Each number is 500 + 40 x the weight over its row's rms, rounded and kept within 0 to 999. Layers, rows and columns count from 0. Numbers have three digits each. The size before them is the row's rms in percent of the matrix's.

# q: layer 3 attention query, 320x320, rms 0.0974, rows 0-63, columns 0-79
# k: layer 3 attention key, 320x320, rms 0.103, rows 0-63, columns 0-79
# v: layer 3 attention value, 320x320, rms 0.0671, rows 0-17, columns 0-79
# o: layer 3 attention output (transposed), 320x320, rms 0.0747, rows 0-16, columns 0-79
q0 077:550480557585460511515482537568453462458527492469477460549471503553567508434527474510520584472537477490569494528522493496478447478526477473471590503518507523546495521449519496542510516536487536492504448448468497470485500481492415479521495486
k0 065:464516505503518505420506474459507557477453537510534467491495496553540507574554476513462478540470530472476507485485530523510486489482553473510447514548544527503471526454508440478493512518502565467533462512555446503542595437467470469551564511
q1 061:548532460510487527498533536573502485475517474509561578482501457460466469499464514426529470506490497502490518517482508436448524480507495495504382515455518421493546486517510486453536534463436451461519459484463432496524459468432519496557422545
k1 061:498444482521566523488534526499533500475524527443412562567534575488490522470484531525470461509492493515480486525466474465470546552494463428472508491524424537490563475528425498510525516542488472527469584562503528569540572387536558494501564446
q2 067:510502488535530550512534514502562499477520403502516515462511478438408552494434524480532512504504464471482471469483480498457563476477488511468432491499495480395476502492494472468503484486491464463469483515530443462510449501478525518601452508
k2 062:462495547562499432484556537536452527506528466505521539476500489479520527446516504448519460477482427514518594469518413517473463476461492484505507464470426507460482445508493546459513439488517519460488571536486555513516481483596511465463463508
q3 061:525472458511558481474550497417451544541557487518454510462539484588543523549544522573453470492494508571516543431492450509578460509490572507489574566472450478544444545504548549567493478472490492548557558502523544533560482512478432506506507538
k3 054:513551442562538493502479419590481496503488483563472443478405508529479537527444505538507528496459516497519452572477517494456541503586524516513487478505469492546471518534525501567529528501546480491461492510486527514498500549461524609514497478
q4 073:507500507512435499511483506531479505433504539562491507535432510509498507567477467449523556464557470531537460525542528465465475518493526447455506503494473475458519477469440471438465612501511473544535424444484506479437509532494575478469503477
k4 066:477480456500515504500460558545476506494451465587564527479498429483518481543516514538488504495487522473501518466465543501501515527438522472538519498464552461521502487441469427497473518478504488465489378429541540477441462542426456469508494566
q5 075:540433467429560492440551491436587517539513459515513527432558456507539476440501533543481503537558606477432521495475495562513508501526532471506487455541547494524494499493499558544517531529539526437508506496536515480567500427528404478512485409
k5 062:514537469523455531527589548489466441535533515501515521478482594516451575450558502557607460483500474512508466486510499520518506479483506472467512508492522506475506498568452476479459497569457472512518499495465483582464526521516588466398479448
q6 068:494457568441485480469468468493497529480525478579485466491458539595450604543436523520493534467488460541498428455536496456505512476494481468497543518482476478558435540437486536437571594469526495560535507457496518460433482524504480515530511525
k6 053:495449515505564452416420446462478508495530495560529541535517440504490462524431492498481467553507548531497461495476479542440600544508497502533422571510586543474486526494519563493516608451441523488467517519504480461453479553486471542574443516
q7 083:467537480502441495578508498459495490472509504435469531524557533544554502592441478522450449475509480575454462485561461477414564516543533514467497424530465473410487561542528446554470484500420416552466492540444474559492513499596479490507492573
k7 073:496439479533593490425504469529516416499424520442575508496515452457458563465495505500514514554503501517458621553548456422473471540488473537558472462519459554485512523464433494427563460488471445501450522525547550414522534598493416538513451534
q8 097:520462479516571519542520462425519467544508511466442504495532459521551540505478503446531439507521457496456513529504475525524518521535529517553527479496481522457540527509511532544569464544435520528458552591521546534559471483590507531466505510
k8 072:491654498511524492486579446477533489562575566422423487485535483471450494398469453471569526467532515516450510568483518470531454482570530541537522493505472461510496457633458570540493521561480468569480583544535489510559543504532511471466503484
q9 082:485490527454562522512519451570477534524456554548512497479510484506535502527541500426525479428494444464595455468519442495543481520496511536524479517537506531503574422488544497535492555471545513453515477434526473440506476490529501438500449462
k9 085:586458440508518405566500493530489448506492477496503500464489516454509564512445457510455543500487496478504488477489499487519539526430493570482499530466521564503435408458475523491521499467501468470503526481524480515451517487518494486489546466
q10 079:481510505495494574462445465475528483452557566403527519470444546553431560468505456474521514439574466539501508536527465458475510503518433509504471476471498548513460522600432480445528510540438571477501518546579555503469521516521482469426524482
k10 070:502467541514447529553493467510514442472572523510501509546434475484448513513499549500517534540480467561536590494533583428436551504477499471593482539522538532461474471516449494515481535540479549460489544467471497496461574476516525547515439521
q11 079:529517518513501459459454527499543524406503525536509467479523496447536402421475541557492572565568474446416506527482538465522495548490422386508500513433488523535497462404473552493502487500532484390420561448511434511461527505500497525535452515
k11 083:494489528543497543543575506468489550483440532516486449404615481470507538507429454568533496519532520428513391548460508436531569546493478505547477466483416454562506464526482474496503460505564481542506500439504534470479495468520448528556430530
q12 074:521517455367501456476533532549519561497498527535497502505514474468505475537484492476480430459422546488464464398431506539520548500507511484559534521576557496556509473450548461575555569431542576499554578440477505466509491450474452483505469462
k12 074:527487476503581504467563534508464439538460530494497518460533540453531523483508502549501440452500495502491498456489448531531479463439582495521490470552504442544502499466525476505532489459593435518449481511525607431502485503504497460504486560
q13 083:500456565579508423466464503528597499452468398486468466523499528503529474581476524512542566594530490503438555506517525416503451487487460538449503451422472449495447529526530488445497484577521562468582490491517482515549506556520433525526518526
k13 079:449462576541460519468479476553512436506490385524539508545441495399526548479466501484538484559531466512436462506448491528524462546528424493562512474512543499511592504499535565516449473525477448439500455515451506469536496499454447378502482529
q14 079:581465502480551459448544523533561557495565448483528438449535476550463566512499457469523519487494541465493503530488550491488475457481504461463513570467453428529504522537511504492471530464530491527483388427419453459496491523472518472508523505
k14 094:504528469523428497447484531470537564544543471514512526477555531530474477510563599460556477469464515539481512504444544463481540539509500479482494548449571531535522444558532497444453471495392520527495523487471449591545466436430491520458620469
q15 079:427550435552463461510528431438470342494558490542448433536515482471496430486527507552553497456431456525494524533579565517487436482569509465529470470523489469460521540499545480515507433525491463440450568522510418548538477517509513531534540511
k15 080:509448501493419438502470449438604534434499566514511432534492500499499468491524508468454502513508539549488504500478456503466520472476434457498534485507479543496517513503448445431473490479458492449428478588549453488501451530515507478442556484
q16 061:505535479430473541547491504459542494533431539417440476482555566586530455518459493592544501491488500514524489513505519564532459499514552548523607471498497530468486556448411508496473515520562528516507560528517483447492560539461510453497581494
k16 074:531483477530507509502450487497525531567528508517523478464490462469535468565544441489468501526488470570536501469542463551566517492515540517527489497421533516502489473488568489534514485479442473497528453466534485467446448458503490510538436531
q17 066:558540489523410527516471494481476514545538510544479429478449492532550461467482461494447534506536522547550492506505501489508445495510521496448499537452462532447478523449469480516500525524507562516532432450472528415490526491514527496520521490
k17 061:480503500445554456478461472517475566507434501495499501501531464471502491583476502504474473495461535528516494478429540507539476498458505452527483517515586532551460499478551433528490489504517551515476444502514483533497513513423512479444530517
q18 071:481497537585351499510463438481432503481546554573457503527446466524508546504494536524553557430556453551509581530561523398476468520496525533485466539449441535501454473465434493477521540492529496518553515485455568483442513504469510489483490579
k18 067:412439553461496458480478512554507472466512532577554542457593408398478419530496591554435492454498523475498539517494468527524486524516496518479470496458563502471450540512553439450453490447521568487544484508515464499508452531494477490512423549
q19 073:499508513486611505490524511405547508524506505419555513504581474459470451486490596550505452537461537432448517437457498528520557517502501508533455500493545490510536507544521491486519444478504455482489536563529454556549506489523488530570467470
k19 065:481536552493521522483529497497558477498492539442427503532495505479477529418486526456551540487542481537518528509528399429471534524537453539523480502535407475433493464540497548500550506504483466523494600547458524509516484491582563516487536416
q20 066:522456489468468455474546478449494550528548464565454504456499461577555579509476494502509504435520473587514489484551436530556498563474560500478573533529487500567438508503455549560506503514461478554584510479538621498509508569489541502464512510
k20 059:527582451484523502517488441520549540473493525500529578511492497501489485552458553459415545568563606473512509559460522496527557545504518494538441540571515511496467474533515533536511499442484493520455505518499442455494417478411548590566427511
q21 077:460503478563529538550492496508540417572453503433442536475498453472491479576476528478484457494473467502517487527510480468469490535519538508559448451499494502434527508546552435587536451470468466511479518533536523526463527548531513536514531591
k21 061:511558525504505522520520521526525493497448475479576502546548465473558573437587579560468531500419516523468556521585490537478540536541461537518489477510435571496559537561448465505544453487505481532506547474538484481524554570494428486534418552
q22 077:499486458445575469473537485449547517524509441486470523494596487532540443479474516536469444509476557471446523502504477544525505521503512517537492491522500534553528502503505514573522431512448535498548557560515554522539470553526469549487529452
k22 074:500566496525459506486500449452529493518530559407454465539555521524436548458486518552541482469504479523490492558502529457524489463563442478507475496494486505451572490548488591452496519560477470529522573500510465558519536537545537503472519445
q23 087:458479579549492469561533526547435439425492527551481462491461515546516480519496484449557538460420450567575474511503538492446492593556471466475494448430446508453527510541476432429502522435482483508488452510524473554456579502486532544474495604
k23 067:428505570431479428531395436513475543465464496496459507544488483473520456567454482536497525564538544499495491497519538455512489496506535532575472561474494467549463552523558506510480525448596494447514465506495488489514459588537524585545525555
q24 072:487540520486506477502509504497505418496519457440476480543499458543543435470494512499491445541471575499434482530578535528481542564505515496542481497490533472480512483518514474504520459491501512496556530500510501523549506453496448543527508471
k24 070:544455516467454475477508494491432459518459499486476468504399519538445513527500475460524466489461491541530474519495523478535511458452520414502524500463494535558554438484469357498463478519525472480580527525467537576509544508524498470408620487
q25 086:447500546481375450472454523486438479469481569510515468495508539483480563525419458522482544438468543511539497489504479477507504474500556487523481534519524492498445508468518519489501527475528516505504431476569506476533485508494486518523507554
k25 070:481438523522549476495554569535438515571429513457473503451503497503526481489529442514509517430500531583500452473533532529488537485463511477527514536509517525514562555485522468540517555432598572522481538503462573481529538482516474405536478531
q26 073:484493514516466463441516455551489435527507516461524488420422541481522485473511509430502570419496531516543488470534531559556519546484464497471546470448493550479491417502497503589482507561486496501486511516502529512620510518447531508501512533
k26 090:514535480473503506490549434476574499490440475560469489502452507565498477556449433472517476490491425496514450464504539489513454534571511539525530478491491551495536488553527519523530421483531567539519487514547525498508553477453469516505486571
q27 077:515488472434491547401490494538432522486539511463449432482491389546480566471489522512531496457439521496550561513464484444434509479477494559502529512525493457503429508514535451509530522536501435560564495551471577515470478439501493555491445453
k27 079:543495474532511497496466476569449459503582554448481543502484494495566515475485595533592541482482529484424558509480558465490469508535560462556442515499482495474511416436442568528496483505512490474531493493527533471539483509538445494515561535
q28 090:525460577592562512442517554516475534507498461550497479464457573477452524505556498545558488485496504513559529499493559468556494488500485549468513528478498516524513449425521522498465533494511507501463512427544434517471469534507439425553481491
k28 083:462500494496477509484523520487497545533540530460486541495484465502502447456550476491466457489459433504531450502480479592397476500432497511432449503426534488536481469544459448524432446591497492527552513510485486560482506497521468441495456477
q29 080:563507576537450505490435453466506503446485478521578465550480570533451464467441457503523536465501550513470494497535527431508404479495597515545488514487496523457489499528484533506505542543506569463556490520524531511520485492522445548491513493
k29 083:617518550469565424506571489551468520533443476514551494485511509527522521455470540534521532547488550500487521451442487494458560462525529482513495519477537520512503479454502504491489464514435579567561453557491487468510535540497450439534491447
q30 075:467480495561512471434567538526471462472488464496522417463468568478548491459496495518555456505483595534526477514478552487506476471441536518556508533489504413510440542502548495571549496420551527537493482479460460493499512466456445482659489471
k30 087:512509505416480453524485545452546490482510532563434490542434519467482477465548524492468559453524520511503540483463448576501587560505546505497478475491477487496499447508546503553436460493498553527472523526412476541429518451542528515538506480
q31 069:576458506458560484502476555542458544504485498469553510477523524563509505432496460516476517524578539483505493507428423456553533528446465481541476470460505527515508454476454543527550507497582521507510528463477507481434520515527424501481511480
k31 069:506573470529540468479490573495500480560503521535457535430547478521516558498445479549536485475455534470531536539476443523596490525515507581484456522489490449510510479497505444487513507505639507558506510474506528486499539520484425538547479528
q32 129:493555494531469462462512568491425464481479538581550489466568555512481485513469403508504561521481442489536496516528524452506550560488491498451474527498474515549504476452548473543536517483524488430489497548477497498573529452480458476463581486
k32 124:488546498526505456438517542519487389505479536543529477485571550505504508493467413512510586518498466527485482506535580468485553530515510478468494529538430539535478474452604456558519510464521484438535496538505510520543481435527455467458538476
q33 126:512502503508446535449440483553492524511437518495448484508557510497513506469459523502537464540502417554505488548600574550487476428462562513533518438496522561456424466540454553507530494491450475527538469579503426499509560510552539486532502534
k33 130:505509462487451543453479483520493532472442503463441486502522515523500515420436501502506485534485444556521531539556544544478493426464563530518555410523531555471497486547448557526518539509397472513525500581488455531582523550528543480504478487
q34 122:519487445516446472593524544433472442471510451524426477553497506507546602514539542521507502492530529544443503562501493529522513526577480471511542549549489505413562527547465530539501533555551461480488506481489438484463503517523439556519489500
k34 131:550495462521482511579517538437479418465499428521471475504454517535577565528515561506512526487523518530451527538516479527474505520581494463497560549561486505444547523549498509530503503562577476526473534488504463468497472506532442547526527524
q35 129:473454527581469537503508544495475455486463552561446523486487522482464499545425537476515499517523498485519501526477408469456565505506498459501461645532477467483534485508511467533470497471469511462500521526479505474491425525408538558493517515
k35 128:481484533597445534541499511520470473487490566527411529459502525499474480526484539469469480551481464468505531542492438496447583444514506479511482629529483443498546489462490466548499480480466533464511531550482521490527426530427557530501495497
q36 137:526462531509450474552464473493535481491499543476436563517435550447462491492574451471490503500467495395477557441449496499489479425555535530501495506538495576453466482548602498448471450559517487508499524422493561470474453527454456591458497522
k36 130:522459481510465479538450501443488488446510522493473517523386576413454506509562447451466487506452521348447598481462489499518464462561516502497473462526483585475475508526561491428468454548531504513474496429476566491507470520459496610457528513
q37 132:591520469504434456402480495529538487553490504431534596526533511495459536481416502439515527513510457538491493445530477495503501533501489562499482500506548509513461508525455544545481593544490508472507479512581523468558516489464544559544494495
k37 137:563516488484463450406486527528521452524482482475513582569520504464465495482448540470492484487489485514425498462521486474557517515497482514502473520493551501455475487549466594530475585506561509474473501519535494440539509542479572571547516491
q38 125:497555511461470512493474472431536551514509553498473445539405453579551488527462548454574506561547454489434521508546518493514493524467558381498427543503561482509552518505526482473490547473512460591450452545510436526504504520541453416464452546
k38 132:504522499471500496494486471457552538502490540468472432554471520558572517502481546474576523545540459444490559512529514494556480519442556408519458558505548478514521532505516478442510552455514450568449441506474423530520494537526448440451471520
q39 131:555498455563496505567499523453501600543517539467470476549483540479523417481429476534474475489467456494498525505472476464559484534499541433439437502481450520516473511442457502514514532474547495465536500517499533463528520523574520515412429564
k39 129:522549488559481522542500520445511578571526515487448468533440524444493453459453480506495490500503481515433491473448471461567493519517536442440445467467478516489427522412499495530513515505555499446535517520480534434532496479601509536448474600
q40 128:511547484496469510496462456503486445564474462500527422478550502519479458484489568469511447452512478503494523542501525490524557552527497455537497504541457532596422482521467486508463510491512515596497448495521477539531508542452518529502567492
k40 120:584500500527475522483460499508493443564493480465542424517546553466417455508480548498467491481509444507521529495511569494514534565565501471546520500512444534557440474510491509515467456530487556612446485525492502537538459544485519522495577468
q41 123:490521500481502438448483500444436540458472490480516441472463431523446487460495502543650504541517481451496588435466490541501495484506447514476578495564559518505546589477510503529516582503533461442489488569466436463497489493463492433467474558
k41 129:488531474477513478446494537481484523460461489476477472497446434540508540497506545527633484523562497438524561464488464509496527521544501495519539511571544521507557547477515496481495581508502447430512492561480482453466485512470502442522493553
q42 121:487518470537513466509513510525558583481540444460506495506529504475523535508542532479490452524472494583547559537507503506473529505483578524519509594513526521459470459541524486473548500527495541531532511486513444482573509434596473477543491553
k42 124:499509511520512491560498546505576564521526494517513500510526472476500516482521498490500490496492508553536612509503527482447542475505592525510445566484608525464496477554527478499551480531450557515540524476507497486555451416651482461504480509
q43 128:456511485528563508577462511504492472492577464514556515530550535546483513540462482498455552548512469523500474547456541501434485552493510435472510586499527514551532468510413532441505444505519560615513496543506480427466446488492535520536568551
k43 127:473509459525564492584436528499496462501579470491528526512538564565488490557480497497457561561544444543472496530484502524437489500459497486470535553502490500521532464513422510489481460544574544585470483554507453420470473484469561516541543536
q44 134:459434475452424547543498510535509538517513507533528519518548485485508567496448522541438571446540461461550500495487472477487527500530519459481448506551398581522486480445487540456555512442492542479469471495510523520550515429471515509419504595
k44 130:434484447500448549546494455545531518515501505527498544491547465487493573483469550531415549446532428440545496451473457507510506525510516490488476484551425583545480486480482537493572519493499576489477478526505528510590525441480485518420525562
q45 127:546499483507502561511458553476480604521494447505434467486529506435542540526554445507449467490480472503482521504443529471460554505466510502501492501469401485491504504538543549555471552498501415450492505515482502503441488472567562562454566483
k45 130:521470509532475574524442519492471557501512463503440452471474526455519518508541513512466459463488484476495514552471521474472538495531511518541492487471396488459488451507533556526459510510457412458492508530510478458473471466541555557459571475
q46 130:489586537426456535442489488504535562462502506536505487513566471385490527494506464474513546526436493464427525496481524494472546511479490487538483502521546524546474510475447498579543466522522439556431519542463425477440481534526461446606535505
k46 133:465559555425479513452550518491519533420532437540499454479586474433445519503530520446495513501474504450460496532495510517523511527532459506559467501533568540550525477470457468582518454502488416530457545523478450478459509505479496469606547475
q47 120:505513464535480511533578540524637505422471513464529518486568518396511559462480530468449495561497513532465526570469526469478505459516475508503535468579477482459490560452429515531424490536467544497472551477512475492519445519497525557517469463
k47 125:481527467492514479546577549482578491422456527480523473466542535388476518495487510461433518528468519526466522552475530469453485495534460515498516424548446495473493592511435497491459476544538580494438512478526474507502489532513518514548465479
q48 127:516455470490445523548500469479483428439423519516462504511500569513560456439595559515527433481478553492500476450525462511542584512465487514427448415506542457599446523485442541506494493474513483499482455460478458484459520460451506492506479619
k48 127:494442517432448463552515469466460469442440507527529524510505543496539471451580508483501462487471515498502496420546489517508598525526504522418438426539532440570469523495442509511466513493479491465476463428458481446455522424499516515517487626
q49 128:521530506472523519472464468601454521403510490491545419544495470531501483454494477509544534501595478511450553522449503462553524493514510448553501453513526533539526442575469551517474561496562472512487452462528523555459466508483592476476482549
k49 132:524531475488500499506468446631451525417489520469518465530529469515530508436499430498551528533617466508441503483484483430551484498476495463532520462550533508572472476605461547535487546470521499488520450454570555575486473511500566478484498532
q50 131:493487517460475550548475484479439508562576551533567480432400459522454402560540431523452533502489511550498475513510519454517469484519521496477544498511499559479451575475512526521487504551488517521462429502444526432518454497519502482540494490
k50 124:499509499459534577558441507528449491543568535509570482448397473540460440536492453477463542511498521526492477526530520453478469486480583477498521481513527544439458572518500558528475460536524538470484401499466515447506440526538569530537500513
q51 127:550498464511461497600507502477521508546509436482516404402525591473510483451527522510519434545441489463492511477446533409604490479610457548460445498577465496535456471440495519490507526521522449511494549450527471504491461473466455502501493488
k51 131:542467453543467499553498460517528480541521444479490420388515591478520452487522473487523487563438498508525473483484504435611465475618470503465482466552525527521454509458479475502485479522528455519501515470515490563491473531437457538546538504
q52 130:440469500569438566555500486493503536504487517488444517503503487458518495450460530546509465564546509513522507439472525541530578531474531501478506540523554494468540519520448502600494500473560555447484551534479472603431559520506424518461490505
k52 122:488468532613493556581473510528501521545455497480401532511518526461508487466507528549487452537541519491479524467462542510535565513484557499491513532568528482452526520501476524564475499490575531468480544505487466607406552512495416462469479515
q53 130:521444501460499497522543528534495437546524528552508541493499476483499533519495540462456522509506496539458468597445434514518520472507501472504459459492506583519483529455541526485601535408499437561496588429482461513421540507518502533528500504
k53 129:506447514505480484534540537531462472555537508573542554475511440496493528489528530463453529517507499528507501574464459500566506451508488461490441462522539576501466521468557520514581494456512470545519587459515488539435597510549524515504513489
q54 130:481484505516468516482517481548500467569508508573541501505529520455510506478516453441460534476519435473506468499539522552553484498528437528398495422510496498477527505536570483570497482579525555531520402468542460589456515446455542399481530499
k54 129:434507540502506560494516512543498466533562499551502490507478498503517470481484486483465507519519455501488506466540539546557459474606466525412511445517462470490572503519609476553446470575525556546536452422528493571462467471487531432473536510
q55 123:489513556591492517410524470559463515478489494463508586488502536459564454501577507522520472499470510476514498535478492469491548506456533486524523401478477539526527424500498475531523453546553487534395634519497447483500513507481465491473466501
k55 132:514494545591499499354536447553451483504502489456509554415527539437535457500591468505507461527460496461512455531463483491505533501448451431504491403512483549570527465542499506557506516566559466486415608526467452487470515554450500487461483501
q56 132:490575512540539570484502571469488503559529545479520535477552501439463519551535451517453591530522513525548477452462563508455474471421481512499503433476532554466475550491529528434565485471455555483543514500475379464450512555495513548482479531
k56 126:497588507524525559520482564501474499538512519515494512530532490466504503535532465524461552558514518502475468424487553514450494447450522521519498453450533552495453549545582489472531450469449568461586506502502397465448516541540516589498511530
q57 127:510527517504513498549457465420466484529472455477563497469553558454452464540507524530546534513545434500546470438499549512510489483527527537556488487539532490473512458471543508461483494585425463434461500500523523456539506448472540480511545482
k57 131:503489503451564513548434459384479475530484426497558509480528564444456478526466504500537509500503436541519442404528514513493535480561508540535504498523544462490566460461518515471498508624469471444474476536492536440480480460497541467497587498
q58 126:503509439514453522539535560468499459448547536559418476552526488570394462505507494420490501482482529507478526520596480480459568443458478582472508491522454475553543585477532457462583484457462534486539578513449438504421574482444551462526517476
k58 130:525500451480450485532552518458522493451537514573462487525532499547400498499511516449481533512484516447476536501572460505453560461433444544483526474530462469506541588515506528469584511481485544511483629483437422523374547512445550479563505487
q59 124:540510475445524518505453562515560469427560483415470564482519475514480480502483525487528524490470422455470439512525527506505452509482509538461517538511532518450492525542474471527519484515459480507558527460566500451460514536464504499493506506
k59 121:531494475488565492501476547499505500469547483375522531510506468489477515440494523491513528461540391452490465519473545502516461494487493513463536515500503472463488519506460547533505470500458491518518559458524502460480519532418489498493436521
q60 129:456467529479498534509501570473450492514498533473513548460475530473539502571606514514482481513505474563462549437560516532561505633544459500485555499460510456503456459490451487518432498466578497530512529488475470503533530411567516520549508436
k60 126:469505516494513553479526556510447503512528524475497516464476510490525481512605520495454459515484475553506507408574468530585488615521496507466580506422535499502425464441434481523467470442550510533480533519459495506526533440549506529532499461
q61 130:489594491479508496494479480500519516468534446448511478535482497474532484563445496527406511445439529532508587501566523593415396527550571468463466555477426500496505591496476524512504555520494513488491516483436507484510542491473493546446492523
k61 130:482577463472507501512487482514572521482552390459523490494491501500569496563451520499415481486452527512476568505519528596431400504556570492507464541472407484488462568479478495511529502529497542470519517501435486499514526457506534527453498512
q62 129:558458467498490528495494604473476489501480557493511439560444490531441464546582470411454516526445456490451436480503468539482488457501607527520472438530486488425490487529420509511518501480527506517475524523530469529530440491498499532471442450
k62 125:522455475506526503521492581482493468515466586488511472561446513540521489547565454421437510532437480495443462479516470528488544460525597531524487478551474532428478487538409535529520519489554490546480526531528458534510402493506480501497433478
q63 125:526538523488499445470548528484500583415519556519562558469459490520453516521509496585451454488549503477519527548519456451544508464447483432507475477490498510458454464458472485496534502514514561535462532470562564547492512428535504529489473486
k63 123:529535561526518479507550559550476587444489560527553539475439506507498478548512511563478480479520490492482538511534454474512511464483496481502444484510471464412457460475521473473534494536455588517465531518546575540525546412515483536505461441
v0 098:508511495542533480532503545493466462494527491507471446529503528518483429449475470486496544453501535516498518485556547480509429463482474482499459516591502500517442538463477537528515511366470484510479535511492452492465503507620512483489492473
o0 095:523453472519563494523462529509502415471595536510509547501489572511444421486494578487488517470595499541455470479469509478507434554459466550423449424544511523507482532443554541466525503470519514534571545560452556495436542519600512488481489485
v1 136:513540512497502519462534602433543473552497551545467524500547579454504528557538488576447509439500564508509489478405453465517521457473532492518452483520523504521562498461573514472462469567554462558571453496548568510514542492453493523573481471
o1 072:534472489506509473612486537525535472546476525490500500481547482566550597482562499523522470456458541509565521474488493429511537478558509492550418516488496477492526587454491486482514470517546422527535461482499515465512420493487480435477500445
v2 104:537521429462521440533484491533484475555519496504458406490519515472505486557523525524515419510449560470458447437482467469526616418469470458515553499482529486575476503461538459462484471427510480501520498478480574627516517494569528509452511503
o2 105:538558457484518506447483466522451471548523460456450467552447528481464522526525530476578435448520494432462421484460449470478534445519477494452484485474482460577390472492533477503526476481527483502538453419521597633465475498509529476447494502
v3 100:493479497488511536542483486448493486559488526507491507564452524497493430531517544488526476521480475484520538482523423526513542467429484520451556492475553493511497340526566513531488535514502490491552486481574470547563423485492538550518506453
o3 113:482452499501518400455516486442443509499447556511486477571492518510527504521528563462514466486443504488570516495526473491501602501496478461433504539534553487441498420542532452525457493425502512482534468554520472465577471437459478426512461383
v4 101:499449438482499501495535559504485471517543494518543583562563498478573421577450485533493490432506442511568479436509495472486513533544549472423486563471484480526470444498533474544457451491431475461491513510503471498493452504476475536513494501
o4 100:492464574481510449591490595478478457558540539493578521484585496516486472537494503547506556512529464605492557458515467528444448510561531483547418554449517511607490497503522476439424498472492432430447519469484506502477432531482470467535459568
v5 103:529543395517539493444502534502506472499528491562483573490543465517506552516444515510437492416482480508533480474418449449476529530470539525478492540439501453507459525523424462509506480532461570563591453500458468542491509482499438529542468480
o5 096:510493467506572498538488477464518520556510488529460481418494452531495552524451484486413533488483473532485522531510518517498487587512481465518530517486470421488441527531447478472515531442469425542484443517509562451550443480521463501495478465
v6 102:511473499488514495452467508459490499509528562511508512399369470472478483423540477496496455485532417554495511527458515543466484506473518479453401538504564523516506478520517486464483495450545477485439488487381504482526563510478503493473527500
o6 106:519495413517493530477501465443518498536537496466439472461471394468490531485511483517515476508484432493459446486502510505499478563524554447479502508468505482457448477600483574504486530441528532457449504500480445477489553481501552571502538504
v7 101:451495511536564480456564441434509539476498511523546453427582544465513585517422510538491518457503529480524483559485481485533559499509445440602503516534455518555471483471483507532492483456508506454467438486542495568464535490493542461541475498
o7 103:461529544609498517450572503514479522483459487442535419493533526449574518418495414536470487497517515427520491536530460469472503471529411506531489503446564549536450584492510527502474506433505447427475464498563542555451544585478601504489503561
v8 102:422538476555528496474526444477535502568499474522464534571509466490451368487481472418484516444484490528511492519477485515486535456512488511415474522506489524521434462508506549469404538516536484495569438490477436488509548497478486507491506518
o8 099:549579496523541440526506471443555485507572452473515474475484481613551481479473543527485544472526645452499443472507530522492532479476528510452439571555528518520529503479514522511465475504527528507546493483454423473553499518481511593498496500
v9 097:453525561483454518537510496522535476521508524433465499446510434494522492387411505571484539541457496490498463512486503556493491424477485574473542501561502471481446539490483534467498550447511462545465490489545491499516469515510503528558550506
o9 104:513495494513483569560493494496469459506467454432503489464509386494512520441440506504476505523457480473524525536534584543519535498513524499491490499587494483438464527478475511476424484473548492550438511485491471570482497517488542481492558502
v10 102:520514468524512517535461482519594479532479501478511498476440523466558435608416472580525478518446520450524517506549525460509420525483524444523497487505522450547525515488481518546490528450431599460468533464509417443495509462460550547426467456
o10 090:517451482554493559513452502450559507512422596495531519502564544440492451529479494486530539561500422543512538483499484448484453488475469482467484487482471526561477490436505518536525538450413533526460515419484514506437468430472501511528509462
v11 096:519534444503521502612504534542524505591487466506456417498483547471527529518478506469526569426478472471548532545427550612488580462473449562513510506515509543532497532516494461504485503529535465514543478520533521519543487536501494539452519538
o11 110:480470459523499519538554425499507507566508467480472470471525525503512474532439552521546522482575523472534545540446533518514522506456484544510556546604530555492540498524454488470567441521518417571481500514510515548478463533495473499486482506
v12 096:495491504515411512590472482511495516442503469447477473510515470500518570449486488514548492450458435515524494472540515478489427496515467498453470486519524524526510456504503527478532456545487584499533476523520548555494423458411486598560451545
o12 104:543517482480410517530452523515562480540433452448469511499508465466472535527466459518551528510483431520498518544484502505431514517477536437489487572537585466474494454535492530382524415539437473473444526576539594571561443518408515558525474552
v13 106:540512516538516462408512535463518507525463492462504473453514539473547500489619437418466544543518544453541512522504472489501476568436505544522520533407484484484435586506517481478544494453496575499403501505445544481538488509508536491510479425
o13 089:496520498506443462496538480489504531570439453494502481512540452466512469517525353443443528531533432439460467494563497525465505526523488496456476442457456506506451487501552523548473510499465524485492465452565474530531525537561512513402439426
v14 103:487489428487514460557591568536390493522463404509443567463446571480542487574482539555459465503528422538487501454462487435484531530499546505485555494515466533552519561557485464500413509481493583515560520554420511522517503443584521489554480522
o14 095:533552500472554488534578468476418474504473447510524476432438529461551529502516518546500449495505468496502435519480514533421470509598468546401529482541445475493524482486461519539468486454506528519522457529465495443484509404510478458563385471
v15 098:549482483479523487554520511474557509525470531523503526477565472532557430483447474567517504490526558475505490425536527479478477607508469552502542512459567487460536569497528492465485512535464503579520499531608607531531551459507491506527549497
o15 100:463466542425551478538535547571530571537498482438464489489601490480561454461505466514528480492460499491512535472520503536505488510478427531580512465488522539526478511505487544409491546475512431520560501517517530578550535502492552429530529445
v16 098:483499479439533576545473527533509511515465571412502501496564460504542479502496492535464533474559490489507541480476411509524494523517503488510489501530485507465511555553457505568492528553529470492482477504501490451503492553482545588472429497
o16 096:519387419479532518572506486548495528531462455500546508523537425550569530390487443508422536498504498512517512506479474428504499543449490504537497500534474461505505567578551504552501530554544481459561469535474508421551449506483559536422446507
v17 095:484458523515477526422457447562458481442538535549522452475435453474538517505483487494527564571548510472502503495499517513551571551553552347531532566552554470555459459505544474531400443538474465508514504499522520429474490472513531459451513499